Each number is 200 + 20 x the weight over its row's rms, rounded and kept within 0 to 999. Layers, rows and columns count from 0. The size before them is the row's rms in percent of the matrix's.

# layer 4 MLP down (transposed), 320x192, rms 0.144, rows 107-119, columns 0-191
099,204,213,179,189,177,169,228,198,202,214,208,200,161,207,250,186,198,218,199,189,199,174,181,217,214,204,208,176,180,202,185,170,197,167,171,186,179,196,178,174,201,206,162,194,209,203,209,224,194,199,215,163,204,206,221,180,205,208,207,161,207,188,216,165,211,172,191,186,177,223,215,199,194,183,223,180,241,177,175,179,196,240,193,156,190,222,179,161,155,213,182,199,214,243,240,181,175,225,232,193,207,196,207,202,171,201,205,165,197,199,192,196,179,203,210,174,209,185,219,209,196,198,186,220,223,214,197,183,201,171,176,200,217,213,206,209,186,206,190,175,162,218,187,204,213,202,190,193,179,238,180,198,199,144,227,219,260,223,194,193,194,209,221,180,208,211,196,180,168,192,256,177,205,221,180,195,211,212,208,215,194,201,203,212,212,201,184,211,194,187,175,217
100,194,225,196,199,207,226,196,205,171,216,211,157,187,181,216,240,220,211,198,194,204,167,197,176,225,194,176,194,185,197,202,165,210,185,214,172,200,192,198,224,206,185,211,165,186,185,211,215,155,182,205,215,240,211,188,208,186,184,169,204,235,206,205,187,194,256,186,196,173,206,198,178,216,198,207,187,173,187,176,172,195,181,195,215,179,195,185,189,214,198,181,171,209,189,192,205,175,162,209,180,219,221,219,189,203,209,204,163,206,166,197,231,195,164,166,205,234,211,199,221,206,199,193,213,215,204,180,212,217,182,242,194,171,183,206,189,207,174,170,246,194,197,226,202,191,237,210,161,203,180,226,186,224,200,167,181,178,199,194,183,191,207,213,180,168,190,218,167,191,196,190,184,186,190,201,195,144,204,259,194,212,224,204,213,210,217,179,186,201,190,237,226
095,234,230,217,214,201,209,235,215,240,177,204,172,158,213,213,204,203,202,200,193,227,196,165,231,189,219,194,193,204,225,185,222,195,199,173,160,146,186,159,226,213,170,226,192,229,202,219,221,189,208,221,201,210,222,195,189,240,161,214,232,183,211,192,191,212,185,208,212,203,203,192,215,204,216,204,193,194,203,217,195,190,181,211,202,212,211,225,233,192,195,189,228,193,225,194,184,193,236,196,232,229,225,181,188,194,210,177,206,180,171,190,175,196,199,217,194,235,187,176,156,145,214,190,240,198,171,184,217,168,200,207,195,210,150,208,214,191,181,210,180,177,180,205,217,231,200,185,166,181,210,169,210,229,205,201,216,230,199,213,231,204,196,219,192,228,221,187,239,232,192,203,201,181,204,205,165,190,183,178,189,191,203,201,189,181,210,198,204,195,216,195,223
102,197,231,187,195,163,176,185,199,180,202,217,230,209,192,233,179,217,227,198,215,189,222,192,219,177,178,197,167,168,177,183,223,201,238,189,159,232,186,183,215,181,188,190,180,220,187,193,172,168,213,192,193,160,218,199,204,188,234,201,223,210,199,201,197,212,169,225,219,205,180,161,205,190,202,231,165,173,187,214,193,183,181,189,208,171,197,180,175,175,193,214,167,199,181,208,199,220,185,217,192,228,161,221,202,203,195,185,224,195,201,194,216,178,189,192,172,204,187,129,219,208,203,185,192,242,230,220,208,172,185,153,187,182,209,211,216,178,181,194,192,205,198,184,196,196,212,179,212,196,225,201,188,212,220,209,155,172,187,181,186,205,191,237,229,181,183,186,208,234,212,164,196,217,196,199,203,201,174,179,216,174,211,193,190,186,180,180,224,208,195,232,225
110,179,222,168,238,187,201,228,213,184,210,245,210,186,243,205,176,199,210,221,199,228,231,201,207,206,156,208,203,205,195,214,223,200,185,198,223,209,172,225,211,220,189,202,193,193,193,223,183,220,184,193,189,194,231,198,201,194,185,199,192,222,188,199,238,137,226,193,212,179,158,198,201,190,213,250,196,199,211,195,178,186,199,216,214,189,200,164,190,177,187,207,202,181,195,225,187,195,213,197,213,182,201,209,173,206,215,178,194,216,197,198,168,245,235,220,153,199,222,186,227,206,200,174,197,238,220,201,187,219,241,168,230,207,207,188,197,206,150,199,166,173,229,182,179,211,168,204,207,179,234,195,224,216,229,221,171,215,173,206,226,209,193,219,181,181,217,176,218,222,193,214,194,199,221,212,165,215,186,207,193,178,201,200,189,214,212,228,218,199,188,205,186
104,211,152,192,214,195,230,198,199,190,193,210,199,219,207,225,193,191,211,204,209,222,197,176,236,218,182,212,232,197,211,199,158,243,212,209,240,218,174,182,195,165,195,162,204,226,192,203,202,194,209,153,211,200,188,180,178,202,212,202,194,193,245,227,192,200,186,194,198,214,162,216,212,196,209,213,177,176,172,182,230,230,217,184,174,208,189,200,230,204,179,211,205,176,196,214,194,228,208,174,217,205,183,250,202,151,212,217,219,223,207,206,203,168,184,220,197,176,234,217,215,186,205,188,205,200,239,203,229,194,197,185,201,217,228,216,200,188,228,194,232,199,187,203,179,191,181,214,177,219,182,221,177,210,241,210,193,183,224,196,194,218,217,176,206,218,209,215,226,171,216,191,260,194,206,208,205,158,167,227,222,208,208,217,203,171,193,202,183,164,206,224,216
097,205,186,191,198,198,222,227,186,163,218,208,182,152,188,194,202,204,208,208,203,212,221,203,189,188,218,217,181,166,167,218,237,226,210,169,211,136,214,204,221,185,191,214,196,224,229,187,187,187,237,187,183,224,192,204,202,191,157,203,213,203,205,206,197,201,191,198,198,161,205,186,176,214,202,193,201,223,186,189,215,231,224,213,217,208,182,221,217,198,226,183,180,197,214,241,175,188,183,176,206,224,151,218,206,189,177,183,177,194,194,167,175,181,237,182,195,173,198,202,182,174,194,193,201,152,208,214,185,216,227,206,174,238,206,212,202,196,192,216,189,240,206,184,194,222,167,159,173,227,203,179,221,201,170,225,179,210,205,200,207,209,159,196,170,183,191,202,205,227,231,189,175,205,172,171,189,210,210,215,204,187,209,158,203,223,225,182,195,212,192,215,219
099,218,175,215,215,176,171,230,242,176,195,158,195,173,174,203,221,191,182,180,177,209,210,230,205,211,191,195,223,240,202,193,227,189,186,204,164,195,194,214,212,191,202,217,218,228,181,216,153,192,167,177,228,179,214,218,223,163,239,183,179,241,215,225,183,185,174,169,204,171,186,189,189,173,204,177,198,202,187,212,192,178,182,238,217,222,204,189,192,211,195,202,179,193,203,227,217,221,198,207,213,223,239,214,193,197,187,191,207,200,199,183,186,205,208,171,183,179,202,198,176,214,183,198,191,215,199,185,228,199,200,184,185,190,175,202,188,179,211,208,221,161,200,180,191,174,195,214,247,207,213,230,201,190,217,224,205,212,207,222,243,169,161,206,194,178,219,222,198,206,216,202,169,208,185,180,187,171,167,239,226,201,197,164,208,231,186,204,188,199,162,175,185
105,221,196,179,201,167,214,181,231,203,226,215,214,184,175,212,215,210,211,227,223,199,248,226,221,191,183,182,195,208,250,224,184,187,221,169,197,200,202,231,206,210,177,184,170,191,198,170,182,172,206,211,169,262,200,228,222,181,207,182,201,195,184,209,225,194,213,219,177,182,192,193,213,180,144,244,181,192,193,213,172,189,206,208,195,192,214,195,219,214,233,198,207,186,180,226,214,197,209,211,162,185,212,174,190,209,250,194,200,160,245,224,219,203,192,212,211,202,220,170,209,202,180,206,195,194,185,179,217,218,189,204,185,226,219,191,172,227,191,209,200,193,194,196,171,194,176,179,243,201,227,195,200,189,222,225,201,202,207,208,184,208,170,234,226,203,184,207,168,172,194,206,196,201,241,209,212,185,180,188,223,170,221,197,171,209,208,219,217,196,229,214,198
097,234,174,179,200,199,168,183,186,210,221,200,190,183,204,200,187,230,170,189,198,204,220,202,188,221,223,207,195,213,211,193,214,161,196,192,177,211,209,193,200,228,151,233,191,205,187,217,192,225,170,162,223,181,189,171,217,178,206,191,202,158,154,207,173,234,235,168,203,219,200,208,216,208,175,216,213,199,182,235,197,152,194,190,214,251,223,228,179,173,184,209,194,201,187,251,179,212,210,236,218,200,191,184,188,207,174,186,204,231,206,193,200,203,202,189,198,171,210,200,196,209,153,206,263,213,195,168,199,204,196,206,141,235,211,178,208,168,216,185,191,202,216,206,217,239,198,217,195,180,204,226,190,201,207,190,188,201,211,224,195,205,172,219,190,213,206,184,223,200,196,181,202,227,210,236,184,211,194,175,205,197,205,198,185,199,218,182,215,182,195,198,207
102,216,189,225,177,198,223,186,221,197,187,179,222,200,215,216,209,145,226,190,200,234,182,197,219,184,206,181,193,234,163,210,207,182,207,201,153,189,199,189,211,147,194,182,207,197,195,226,195,193,247,231,215,233,201,197,202,201,192,200,193,220,201,202,230,206,196,228,199,233,202,195,178,202,179,178,233,222,210,212,220,178,228,203,192,237,231,227,201,212,241,191,211,230,190,208,203,177,213,227,237,189,221,228,224,211,196,210,168,194,190,194,220,169,212,205,196,178,205,195,210,211,206,211,212,225,221,162,183,208,241,175,200,191,201,182,199,219,172,213,196,230,207,191,220,227,194,249,195,201,184,218,178,187,207,217,203,202,216,218,228,168,196,167,169,211,237,191,226,201,237,198,221,196,173,189,212,165,198,201,213,190,166,172,212,234,186,177,224,196,191,218,196
092,222,147,191,206,190,252,188,196,217,208,193,189,218,198,209,199,173,232,155,183,177,210,227,187,197,202,172,196,235,156,201,192,197,191,180,217,206,200,206,181,188,191,178,208,166,223,195,225,218,217,238,199,200,216,223,198,221,202,223,169,191,187,197,208,209,196,180,188,195,188,198,201,185,186,171,189,221,209,193,239,177,198,211,172,189,173,184,195,236,245,203,219,176,209,223,208,233,195,189,192,189,216,216,175,198,220,198,223,197,157,210,194,209,199,238,185,180,189,228,149,225,176,193,183,216,213,208,232,215,225,197,203,182,194,177,215,217,233,223,241,181,216,188,196,188,210,174,211,210,186,206,203,182,200,203,237,187,202,192,213,171,191,184,234,204,201,174,206,206,250,184,193,201,205,173,208,221,179,225,211,191,177,165,157,192,233,183,181,198,191,208,227
101,233,211,217,229,209,174,210,221,222,178,212,217,236,158,234,200,205,171,182,175,210,240,233,200,224,159,179,162,170,210,187,186,189,195,197,229,190,230,208,217,216,209,206,176,198,206,228,172,206,229,178,210,164,177,199,211,169,180,195,172,188,186,195,226,214,163,208,175,186,177,192,210,207,201,217,216,181,195,212,232,217,195,235,196,207,187,217,203,215,203,215,191,208,213,200,164,203,200,212,211,182,214,189,198,212,182,192,189,228,175,225,182,214,201,250,226,222,196,179,193,198,213,214,224,195,224,167,185,140,167,174,196,201,238,192,191,178,210,198,187,204,217,198,226,212,211,201,186,176,214,230,177,183,205,174,175,200,187,189,186,212,210,189,234,203,187,200,198,225,187,234,192,193,213,224,186,203,207,178,206,163,205,159,200,216,162,221,193,175,196,198,225
# layer 4 MLP gate, 320x192, rms 0.233, rows 108-119, columns 0-191
101,202,206,189,222,226,225,209,191,170,183,232,181,195,202,195,202,197,209,207,195,192,213,222,194,184,159,197,199,183,237,169,212,196,202,218,149,178,198,187,181,217,200,212,198,167,225,160,198,194,190,214,158,129,183,202,159,180,230,165,171,209,201,148,235,197,233,160,196,180,210,210,203,210,208,193,180,226,177,202,192,213,186,189,200,204,226,201,191,227,219,181,194,207,218,196,193,208,210,227,199,200,220,210,205,185,235,203,238,197,196,203,230,202,211,176,210,225,206,186,197,179,204,195,245,175,233,193,225,189,194,177,199,221,181,157,215,187,187,196,191,177,173,188,220,236,187,200,177,214,210,220,193,225,212,224,199,162,191,209,188,179,216,193,197,205,204,188,188,174,191,246,187,188,189,231,191,189,195,234,210,194,206,182,188,227,207,191,199,214,228,207,237
100,164,223,205,209,205,220,213,253,183,216,161,222,182,199,210,180,166,180,199,187,172,207,186,183,219,154,218,216,226,234,229,196,158,164,211,215,215,208,199,195,174,202,206,177,179,203,201,198,211,188,181,213,173,218,181,223,191,227,216,233,201,177,234,238,199,185,214,205,194,206,187,208,191,157,189,200,189,185,163,197,162,230,205,187,189,223,173,201,206,168,200,153,187,204,183,206,164,185,218,189,182,163,197,193,220,204,206,200,228,172,208,235,201,164,214,192,200,184,180,189,221,166,204,222,206,175,158,199,170,190,217,189,193,209,189,228,193,226,206,207,184,186,222,194,220,173,210,189,206,203,217,211,199,191,194,182,192,208,169,208,232,166,223,233,205,211,163,184,177,200,173,173,199,177,196,183,205,215,223,210,178,195,212,166,195,221,204,201,206,206,184,201
104,163,194,186,175,202,184,191,187,215,188,230,193,213,186,197,191,210,161,212,199,151,190,229,182,203,172,190,223,220,238,223,227,226,195,165,201,217,177,210,206,196,225,198,222,217,191,225,210,194,244,224,192,206,192,174,198,194,205,216,189,239,235,198,214,228,197,226,197,208,179,209,188,197,200,224,202,227,214,204,233,236,187,207,179,165,219,179,184,248,216,162,224,180,239,222,197,167,200,227,203,243,212,249,183,184,187,196,204,181,225,200,211,194,165,225,211,236,174,211,169,205,193,208,206,188,191,208,209,199,199,198,223,236,202,186,181,214,179,225,199,209,238,157,192,180,220,192,171,217,208,171,180,197,178,202,198,173,199,195,177,197,199,188,193,203,189,176,173,200,214,199,178,203,174,193,196,171,179,202,176,201,203,197,227,222,171,198,197,169,207,188,179
101,182,209,189,195,196,202,207,230,211,211,195,184,203,223,210,207,172,202,216,223,187,204,202,155,169,195,157,222,184,204,215,205,195,187,195,182,220,165,169,180,198,167,236,213,231,168,200,197,163,209,242,177,181,172,226,166,174,212,167,198,210,190,198,251,239,189,180,198,186,191,198,218,208,193,220,199,183,205,155,181,224,212,199,177,186,193,232,183,189,197,211,242,218,229,188,156,161,202,187,207,230,207,219,185,193,211,207,209,232,198,228,216,200,186,175,187,201,226,222,209,175,203,227,205,221,176,216,213,205,186,181,185,178,179,175,198,190,241,159,225,183,204,204,214,227,185,176,198,190,226,205,160,194,197,193,179,198,215,187,184,197,215,176,195,234,197,168,206,207,214,217,200,172,194,188,201,226,184,189,208,153,200,197,198,227,199,181,176,216,219,200,201
100,195,184,202,240,179,160,179,205,215,216,174,170,222,200,198,221,229,201,202,196,183,194,209,225,236,186,203,247,210,241,198,187,194,215,212,215,194,171,176,184,229,229,193,174,171,235,185,214,186,200,194,177,184,191,209,199,196,192,216,158,195,207,194,195,194,189,180,189,195,172,182,216,192,180,189,228,188,210,186,205,226,220,179,227,192,180,201,208,200,185,208,220,228,201,186,224,231,196,254,207,176,202,188,205,187,212,194,187,199,160,229,222,217,226,153,203,181,227,179,151,173,216,221,206,210,213,184,211,213,231,191,208,153,229,215,201,204,214,208,270,210,219,214,202,184,215,169,204,188,223,195,194,195,183,229,186,217,222,208,183,237,187,230,202,152,206,194,224,205,199,204,195,184,192,187,186,176,224,207,184,194,185,184,209,200,212,221,211,197,183,175,207
109,197,225,190,216,202,196,166,197,178,189,178,193,229,190,189,178,186,214,214,228,185,201,247,178,212,154,210,227,215,181,183,207,160,210,250,187,227,211,211,243,219,207,195,197,203,228,223,189,182,212,241,204,214,180,225,170,220,170,189,201,207,210,210,187,174,199,225,215,198,212,194,224,249,179,207,182,192,229,209,206,217,207,217,220,202,213,202,197,206,212,214,162,203,201,182,210,193,214,213,180,217,217,194,201,197,227,219,195,239,217,241,237,215,191,186,211,195,166,202,173,174,184,206,176,194,188,184,203,167,184,209,183,190,194,162,193,186,188,224,212,147,194,182,222,218,196,206,185,184,216,193,210,230,148,181,197,220,206,192,205,219,205,205,236,204,195,199,160,173,219,188,244,202,172,218,230,211,182,202,172,206,185,236,203,194,204,189,189,195,202,216,175
098,178,192,180,217,223,171,189,175,182,264,193,193,196,207,191,207,194,205,181,186,180,224,249,213,220,204,158,194,195,177,181,217,227,187,177,212,207,156,195,181,219,225,195,176,196,212,174,201,190,205,239,193,199,200,192,201,192,213,187,174,184,187,196,209,193,227,199,200,215,221,203,203,188,199,188,182,187,223,209,221,200,209,216,191,190,210,205,216,200,173,213,211,171,204,220,182,216,192,205,200,214,238,221,193,191,210,190,229,205,182,200,193,189,216,183,153,190,184,185,197,206,167,172,186,204,189,204,209,189,132,220,187,197,201,213,188,176,242,241,226,225,212,169,213,234,176,177,200,209,230,199,250,194,218,175,193,220,238,202,206,230,182,211,177,210,222,190,201,222,212,142,202,214,152,198,199,173,217,203,173,192,186,185,176,237,196,197,202,212,207,223,205
110,192,221,202,189,161,194,179,202,180,210,184,186,206,204,214,200,204,201,204,202,184,244,200,236,185,188,150,223,178,228,182,196,202,224,209,187,213,231,183,220,181,182,216,201,189,226,200,199,173,216,176,185,221,208,196,209,214,222,189,214,176,194,194,161,221,203,170,205,189,195,200,165,200,178,185,177,204,208,214,168,224,196,200,236,211,208,228,184,206,215,218,204,147,206,156,240,220,223,194,182,200,194,220,186,180,209,191,198,195,192,227,233,212,227,223,180,210,199,179,211,187,190,179,193,176,221,174,194,177,195,229,178,187,202,191,200,175,200,246,188,220,236,210,219,190,164,212,162,254,210,203,182,205,235,140,194,183,218,197,188,237,221,195,225,186,207,213,199,206,170,184,198,205,183,165,216,182,191,220,223,199,214,177,212,201,244,199,191,217,216,207,200
097,225,204,178,202,213,206,195,206,189,194,201,194,193,178,244,193,195,204,171,197,205,188,167,231,223,175,197,211,181,212,159,240,211,178,194,184,194,185,200,215,161,218,201,218,203,171,210,187,197,222,202,188,186,198,211,179,207,185,222,188,218,178,195,171,226,193,244,218,189,174,158,164,202,201,204,173,209,160,211,182,198,193,211,187,220,160,198,186,210,224,194,213,188,219,158,220,159,164,164,166,202,183,218,204,214,205,179,228,194,174,198,182,208,212,171,178,188,206,179,192,178,184,207,178,203,217,185,185,156,200,228,193,189,197,188,201,169,219,218,244,150,219,247,217,214,208,219,196,204,210,203,194,219,201,195,202,218,201,212,177,227,225,210,200,189,186,207,176,198,206,204,164,183,214,198,245,213,224,206,216,215,219,233,220,221,183,161,179,216,222,211,218
105,217,200,196,175,164,236,190,193,205,191,218,206,176,192,239,198,189,162,209,199,183,219,217,177,199,222,174,231,188,215,211,199,176,188,197,185,220,193,146,217,194,163,191,210,159,213,209,231,176,192,214,174,202,225,189,194,227,183,181,186,179,193,184,192,220,223,207,192,204,202,213,157,214,170,214,206,226,173,187,169,173,194,202,209,201,206,172,217,216,230,192,189,176,221,190,191,164,223,200,238,198,196,232,227,177,198,200,188,238,199,226,209,229,220,206,177,193,159,177,184,197,178,190,211,200,215,175,198,200,234,191,201,158,191,199,233,221,165,196,204,214,217,178,195,216,241,236,191,194,197,192,189,176,194,175,186,216,221,197,189,175,194,179,168,189,179,205,194,262,225,192,176,220,219,184,191,193,192,173,217,175,212,197,192,188,218,193,226,221,180,203,189
092,196,241,224,208,217,231,206,231,218,215,209,199,190,218,222,241,164,209,190,175,233,182,232,190,185,188,168,210,206,218,187,219,187,232,209,187,225,187,195,183,195,236,158,195,214,213,207,208,224,210,198,198,194,217,202,173,203,195,174,178,170,187,175,178,199,199,174,210,213,204,206,208,199,243,209,185,164,220,159,230,205,188,195,194,164,211,225,185,215,167,185,220,215,226,195,188,178,191,174,193,219,184,204,202,202,205,204,196,180,216,200,180,197,182,220,178,198,215,207,194,217,183,175,223,218,190,162,207,213,220,215,212,209,169,175,228,198,220,220,158,202,215,230,205,167,162,184,221,207,214,203,230,226,208,206,211,199,210,171,208,223,162,181,206,232,187,208,195,173,209,175,195,217,212,206,215,175,176,218,182,173,162,232,156,174,210,229,209,234,179,193,195
101,219,180,219,202,195,143,209,215,228,230,192,212,156,192,177,211,196,198,187,224,206,223,186,180,223,192,197,185,216,198,190,228,212,190,170,197,201,177,197,202,214,220,226,264,183,195,206,220,212,215,211,223,186,202,198,216,201,177,182,203,214,215,184,176,248,213,208,220,186,168,233,173,201,183,212,190,153,224,198,214,208,170,221,206,200,185,168,178,209,204,191,209,185,171,164,192,217,192,209,216,210,223,197,185,219,232,205,184,201,223,202,172,196,212,211,207,189,197,205,185,208,175,196,186,189,165,153,192,232,184,213,166,198,172,144,211,205,182,207,212,187,211,194,227,185,212,211,204,228,170,166,208,195,222,193,198,191,225,232,179,217,176,139,224,237,222,206,191,204,214,212,197,227,191,198,210,198,220,191,200,193,211,205,195,190,216,208,232,232,195,171,215
# layer 4 MLP up, 320x192, rms 0.241, rows 108-119, columns 0-191
095,199,238,164,235,179,170,201,190,204,221,187,172,222,195,192,207,178,203,193,202,214,185,221,194,225,225,228,193,185,211,180,166,219,173,198,218,199,172,201,211,190,157,233,221,178,202,194,177,197,192,209,193,193,186,201,171,160,201,191,197,186,184,207,170,164,195,188,189,187,226,188,160,215,197,187,219,239,230,221,185,214,199,235,224,201,214,190,219,165,202,196,192,199,193,175,186,220,243,215,199,208,186,223,215,200,175,165,215,183,199,206,225,182,223,195,175,182,167,174,198,200,177,226,215,204,192,212,204,179,252,177,169,225,209,179,201,186,199,221,179,184,148,230,208,213,177,194,183,217,199,217,217,230,165,185,193,190,200,198,195,194,213,230,200,206,191,215,179,184,174,184,208,183,200,162,189,191,215,170,208,210,201,154,200,218,181,156,216,215,170,200,221
096,192,204,180,210,188,175,192,195,199,220,229,227,197,244,178,225,182,210,217,200,202,231,199,210,210,240,240,187,171,176,234,196,180,219,200,182,218,184,201,229,204,229,202,213,218,188,202,234,185,204,205,213,159,190,202,206,170,186,174,208,221,216,187,160,201,200,208,172,225,195,193,207,199,211,198,202,201,244,219,205,220,212,177,151,204,222,224,236,205,185,200,187,217,221,166,236,182,222,191,208,205,223,205,200,219,186,223,203,218,230,211,204,197,178,232,237,223,241,215,171,184,202,233,190,220,215,201,207,195,204,216,226,212,226,225,215,202,206,198,207,210,192,206,222,195,188,242,175,226,239,210,152,162,172,218,237,182,217,155,223,184,199,224,200,195,175,203,198,205,178,225,207,215,191,224,216,212,190,190,197,211,195,183,180,238,225,199,205,203,211,206,192
099,211,190,217,200,214,183,245,223,227,205,231,207,164,190,180,215,183,202,226,198,219,198,200,201,221,176,184,215,221,175,213,182,202,187,185,176,195,189,208,231,168,187,205,191,195,177,224,205,161,159,170,175,205,167,210,213,186,165,228,212,196,190,216,218,197,213,178,218,227,248,203,213,183,183,192,176,171,220,189,212,167,205,215,247,196,243,217,192,204,250,199,195,193,201,180,173,230,202,185,202,199,217,199,202,159,164,210,169,199,183,179,235,191,238,199,215,220,209,203,186,224,243,207,189,189,195,191,208,189,197,166,180,185,228,200,198,190,184,192,201,175,209,224,227,191,212,199,192,230,212,195,165,185,212,189,181,190,207,236,212,208,179,177,193,191,194,203,191,154,197,191,170,204,210,193,232,198,193,198,191,171,176,225,201,182,183,179,154,213,178,187,192
108,182,201,182,222,209,208,201,190,180,191,201,201,197,214,215,220,204,209,186,203,176,218,181,214,209,187,236,185,203,219,179,197,206,193,186,203,192,198,218,231,248,177,167,205,224,188,220,212,195,213,186,246,167,190,179,204,192,201,191,187,199,174,161,224,194,190,222,204,198,169,208,175,174,175,210,164,248,191,163,214,218,201,197,220,185,224,210,182,176,228,202,191,206,226,242,190,199,163,196,224,200,203,209,185,201,213,183,199,215,161,188,184,240,220,183,190,189,210,209,228,187,216,212,186,195,262,232,185,205,190,174,221,210,216,225,171,225,202,201,191,202,256,233,241,181,211,173,196,240,243,215,203,175,208,211,181,200,213,213,228,202,184,169,176,242,195,185,208,196,195,204,200,172,181,202,191,217,207,204,179,204,198,204,163,196,201,186,204,215,240,206,216
105,223,215,179,191,186,202,208,196,176,191,199,194,189,185,177,214,193,183,198,209,235,177,223,190,191,177,214,221,239,215,216,195,203,186,170,220,191,226,219,205,173,173,204,205,161,180,210,247,206,171,219,200,189,181,203,195,210,199,173,179,189,216,186,186,225,172,196,226,196,204,221,225,197,192,180,213,231,212,179,225,210,215,221,197,173,222,210,193,231,197,194,178,158,219,214,192,236,184,190,212,178,192,181,183,199,214,197,216,207,231,215,189,208,177,213,223,163,220,202,200,197,218,185,227,214,187,210,204,241,172,193,199,186,183,210,206,219,213,143,216,189,157,203,194,179,190,198,186,228,189,180,206,192,224,238,177,178,204,196,229,229,208,178,243,206,193,183,198,188,215,186,202,210,199,236,198,221,181,192,202,204,231,197,163,123,193,201,208,208,190,256,195
097,131,239,197,248,204,192,178,148,185,192,218,174,202,208,207,193,226,217,219,255,191,191,210,199,215,172,185,207,187,199,222,195,200,229,248,197,181,192,186,205,206,197,194,199,193,201,172,187,182,162,184,207,178,183,228,200,193,182,181,254,184,218,177,202,204,179,200,221,207,197,184,228,211,198,210,232,220,203,218,195,168,248,176,192,190,202,186,192,184,187,196,151,173,237,198,244,216,195,198,199,221,196,189,173,217,202,232,195,211,197,206,220,182,225,184,197,192,181,194,217,167,202,200,244,215,230,205,217,196,205,194,188,210,240,191,218,193,209,207,224,176,189,175,193,177,224,224,212,181,207,195,200,232,194,207,181,192,212,195,240,179,214,200,195,177,198,186,199,206,207,172,212,214,233,197,232,198,184,193,188,173,157,195,194,188,197,211,184,206,206,197,183
104,190,234,193,184,163,179,220,224,198,176,220,226,202,215,201,192,192,173,192,177,218,202,200,209,199,175,186,192,208,190,201,193,190,177,194,208,166,217,160,179,218,205,206,162,207,213,198,171,206,149,188,175,209,229,188,224,204,151,197,193,169,204,189,211,224,219,201,202,194,237,202,210,245,193,219,207,191,198,189,194,182,197,210,197,190,206,215,199,211,223,225,191,205,162,248,225,205,208,185,226,164,188,167,214,196,204,221,207,215,185,213,214,228,228,197,207,176,210,218,187,175,225,209,181,229,170,178,171,209,231,195,186,220,172,200,264,201,221,174,179,228,202,190,188,222,221,204,166,186,187,221,191,196,199,196,235,173,189,194,182,213,223,207,220,157,176,218,218,201,221,188,192,181,172,205,203,210,229,173,221,204,210,214,219,206,220,219,165,175,230,223,191
103,180,247,207,187,209,224,169,237,217,183,206,221,217,186,194,206,185,207,188,194,192,183,223,180,193,166,190,186,186,191,215,202,179,189,194,224,182,214,222,212,221,208,255,189,216,226,196,217,134,206,187,215,216,208,211,185,190,182,195,177,184,183,166,220,163,201,196,206,195,183,184,212,207,202,220,213,179,192,217,213,199,210,217,181,227,222,218,217,178,174,169,191,184,223,220,229,206,214,216,180,215,198,201,179,209,172,196,177,200,193,219,214,208,204,205,184,179,221,195,209,177,192,214,185,180,213,215,225,161,207,206,216,189,201,191,176,205,215,194,217,199,202,173,201,233,184,235,235,217,217,214,184,184,176,212,205,165,142,185,222,183,189,191,218,207,189,229,203,185,169,222,171,168,190,191,151,216,206,201,175,195,205,168,179,195,210,196,212,196,244,244,149
096,202,177,230,202,196,191,173,241,189,196,190,256,202,218,185,180,208,204,177,196,214,188,234,202,220,188,207,177,242,185,166,208,187,189,215,205,208,196,226,171,197,222,174,200,217,180,216,207,188,219,225,178,237,220,220,211,164,201,194,188,222,181,209,197,190,186,215,206,190,230,178,164,221,233,176,191,254,200,192,154,195,173,202,201,211,198,176,188,186,184,207,189,189,190,215,224,204,207,220,170,199,189,172,171,213,206,199,182,168,210,202,208,179,190,209,227,194,208,217,198,245,210,198,187,205,217,207,222,171,200,171,215,191,212,188,188,244,191,183,196,237,178,196,183,186,175,195,218,213,183,223,188,204,205,183,187,234,202,171,227,226,205,177,221,158,224,219,174,236,225,236,209,218,218,192,215,204,212,208,240,207,171,215,197,201,179,226,159,214,199,198,182
103,197,199,204,209,198,230,194,170,182,209,192,222,224,196,164,188,196,202,262,197,199,180,197,178,181,195,203,215,214,241,212,180,226,208,206,181,197,235,247,200,192,167,193,215,221,219,157,212,202,186,191,210,193,201,166,229,214,167,197,239,190,192,194,196,204,198,190,193,182,230,195,238,182,185,203,199,228,171,175,217,200,169,208,202,163,214,231,205,206,212,202,202,203,211,195,169,177,156,208,217,221,205,211,180,194,172,193,184,205,216,171,194,213,183,183,174,200,234,197,204,200,207,184,188,210,238,199,193,185,181,214,253,195,227,180,202,176,216,172,230,191,175,202,197,180,193,195,202,224,199,205,164,192,194,206,206,163,201,192,207,195,234,203,201,139,166,209,177,203,221,201,213,212,210,236,198,186,195,175,213,173,183,199,215,247,183,202,239,179,177,211,192
091,205,172,150,204,190,198,190,204,197,190,210,213,212,175,221,212,183,195,209,184,128,217,185,215,208,173,218,161,189,227,219,181,208,230,214,229,201,171,202,204,230,171,230,210,190,213,214,193,174,204,221,208,182,214,216,208,171,187,206,187,187,210,206,172,199,220,190,208,174,198,226,215,179,209,221,191,184,195,181,171,187,188,179,183,213,228,196,211,232,196,239,185,213,192,202,183,220,229,269,194,189,210,224,198,216,187,195,188,186,207,194,184,226,207,228,240,199,193,207,190,218,210,171,212,171,202,187,201,216,155,157,196,182,191,212,186,191,211,205,204,224,213,192,229,203,213,193,180,153,200,176,165,225,192,215,198,176,207,173,204,181,235,195,234,173,163,187,204,174,235,207,187,208,188,200,222,201,194,172,204,193,200,230,175,202,171,195,202,175,197,205,230
098,177,185,214,197,213,217,201,208,182,207,212,207,197,255,225,202,204,199,234,188,177,211,189,229,230,179,201,179,224,198,143,195,181,177,193,186,237,210,183,171,218,156,181,208,207,210,214,222,190,227,203,163,197,190,223,167,214,186,198,198,195,163,151,185,212,185,194,193,204,202,211,202,201,205,183,181,207,219,203,220,206,214,160,216,202,188,193,218,191,198,207,193,178,221,162,203,201,196,214,199,215,204,213,245,242,192,188,182,240,188,170,211,215,181,136,210,218,180,218,200,225,169,200,169,220,215,198,209,220,217,212,209,197,207,173,193,186,194,178,182,195,170,188,188,207,211,177,183,216,219,198,199,226,175,185,187,209,212,196,195,254,248,188,201,183,196,188,192,209,214,218,222,218,215,178,214,210,194,196,229,162,198,212,164,202,228,198,210,183,168,226,215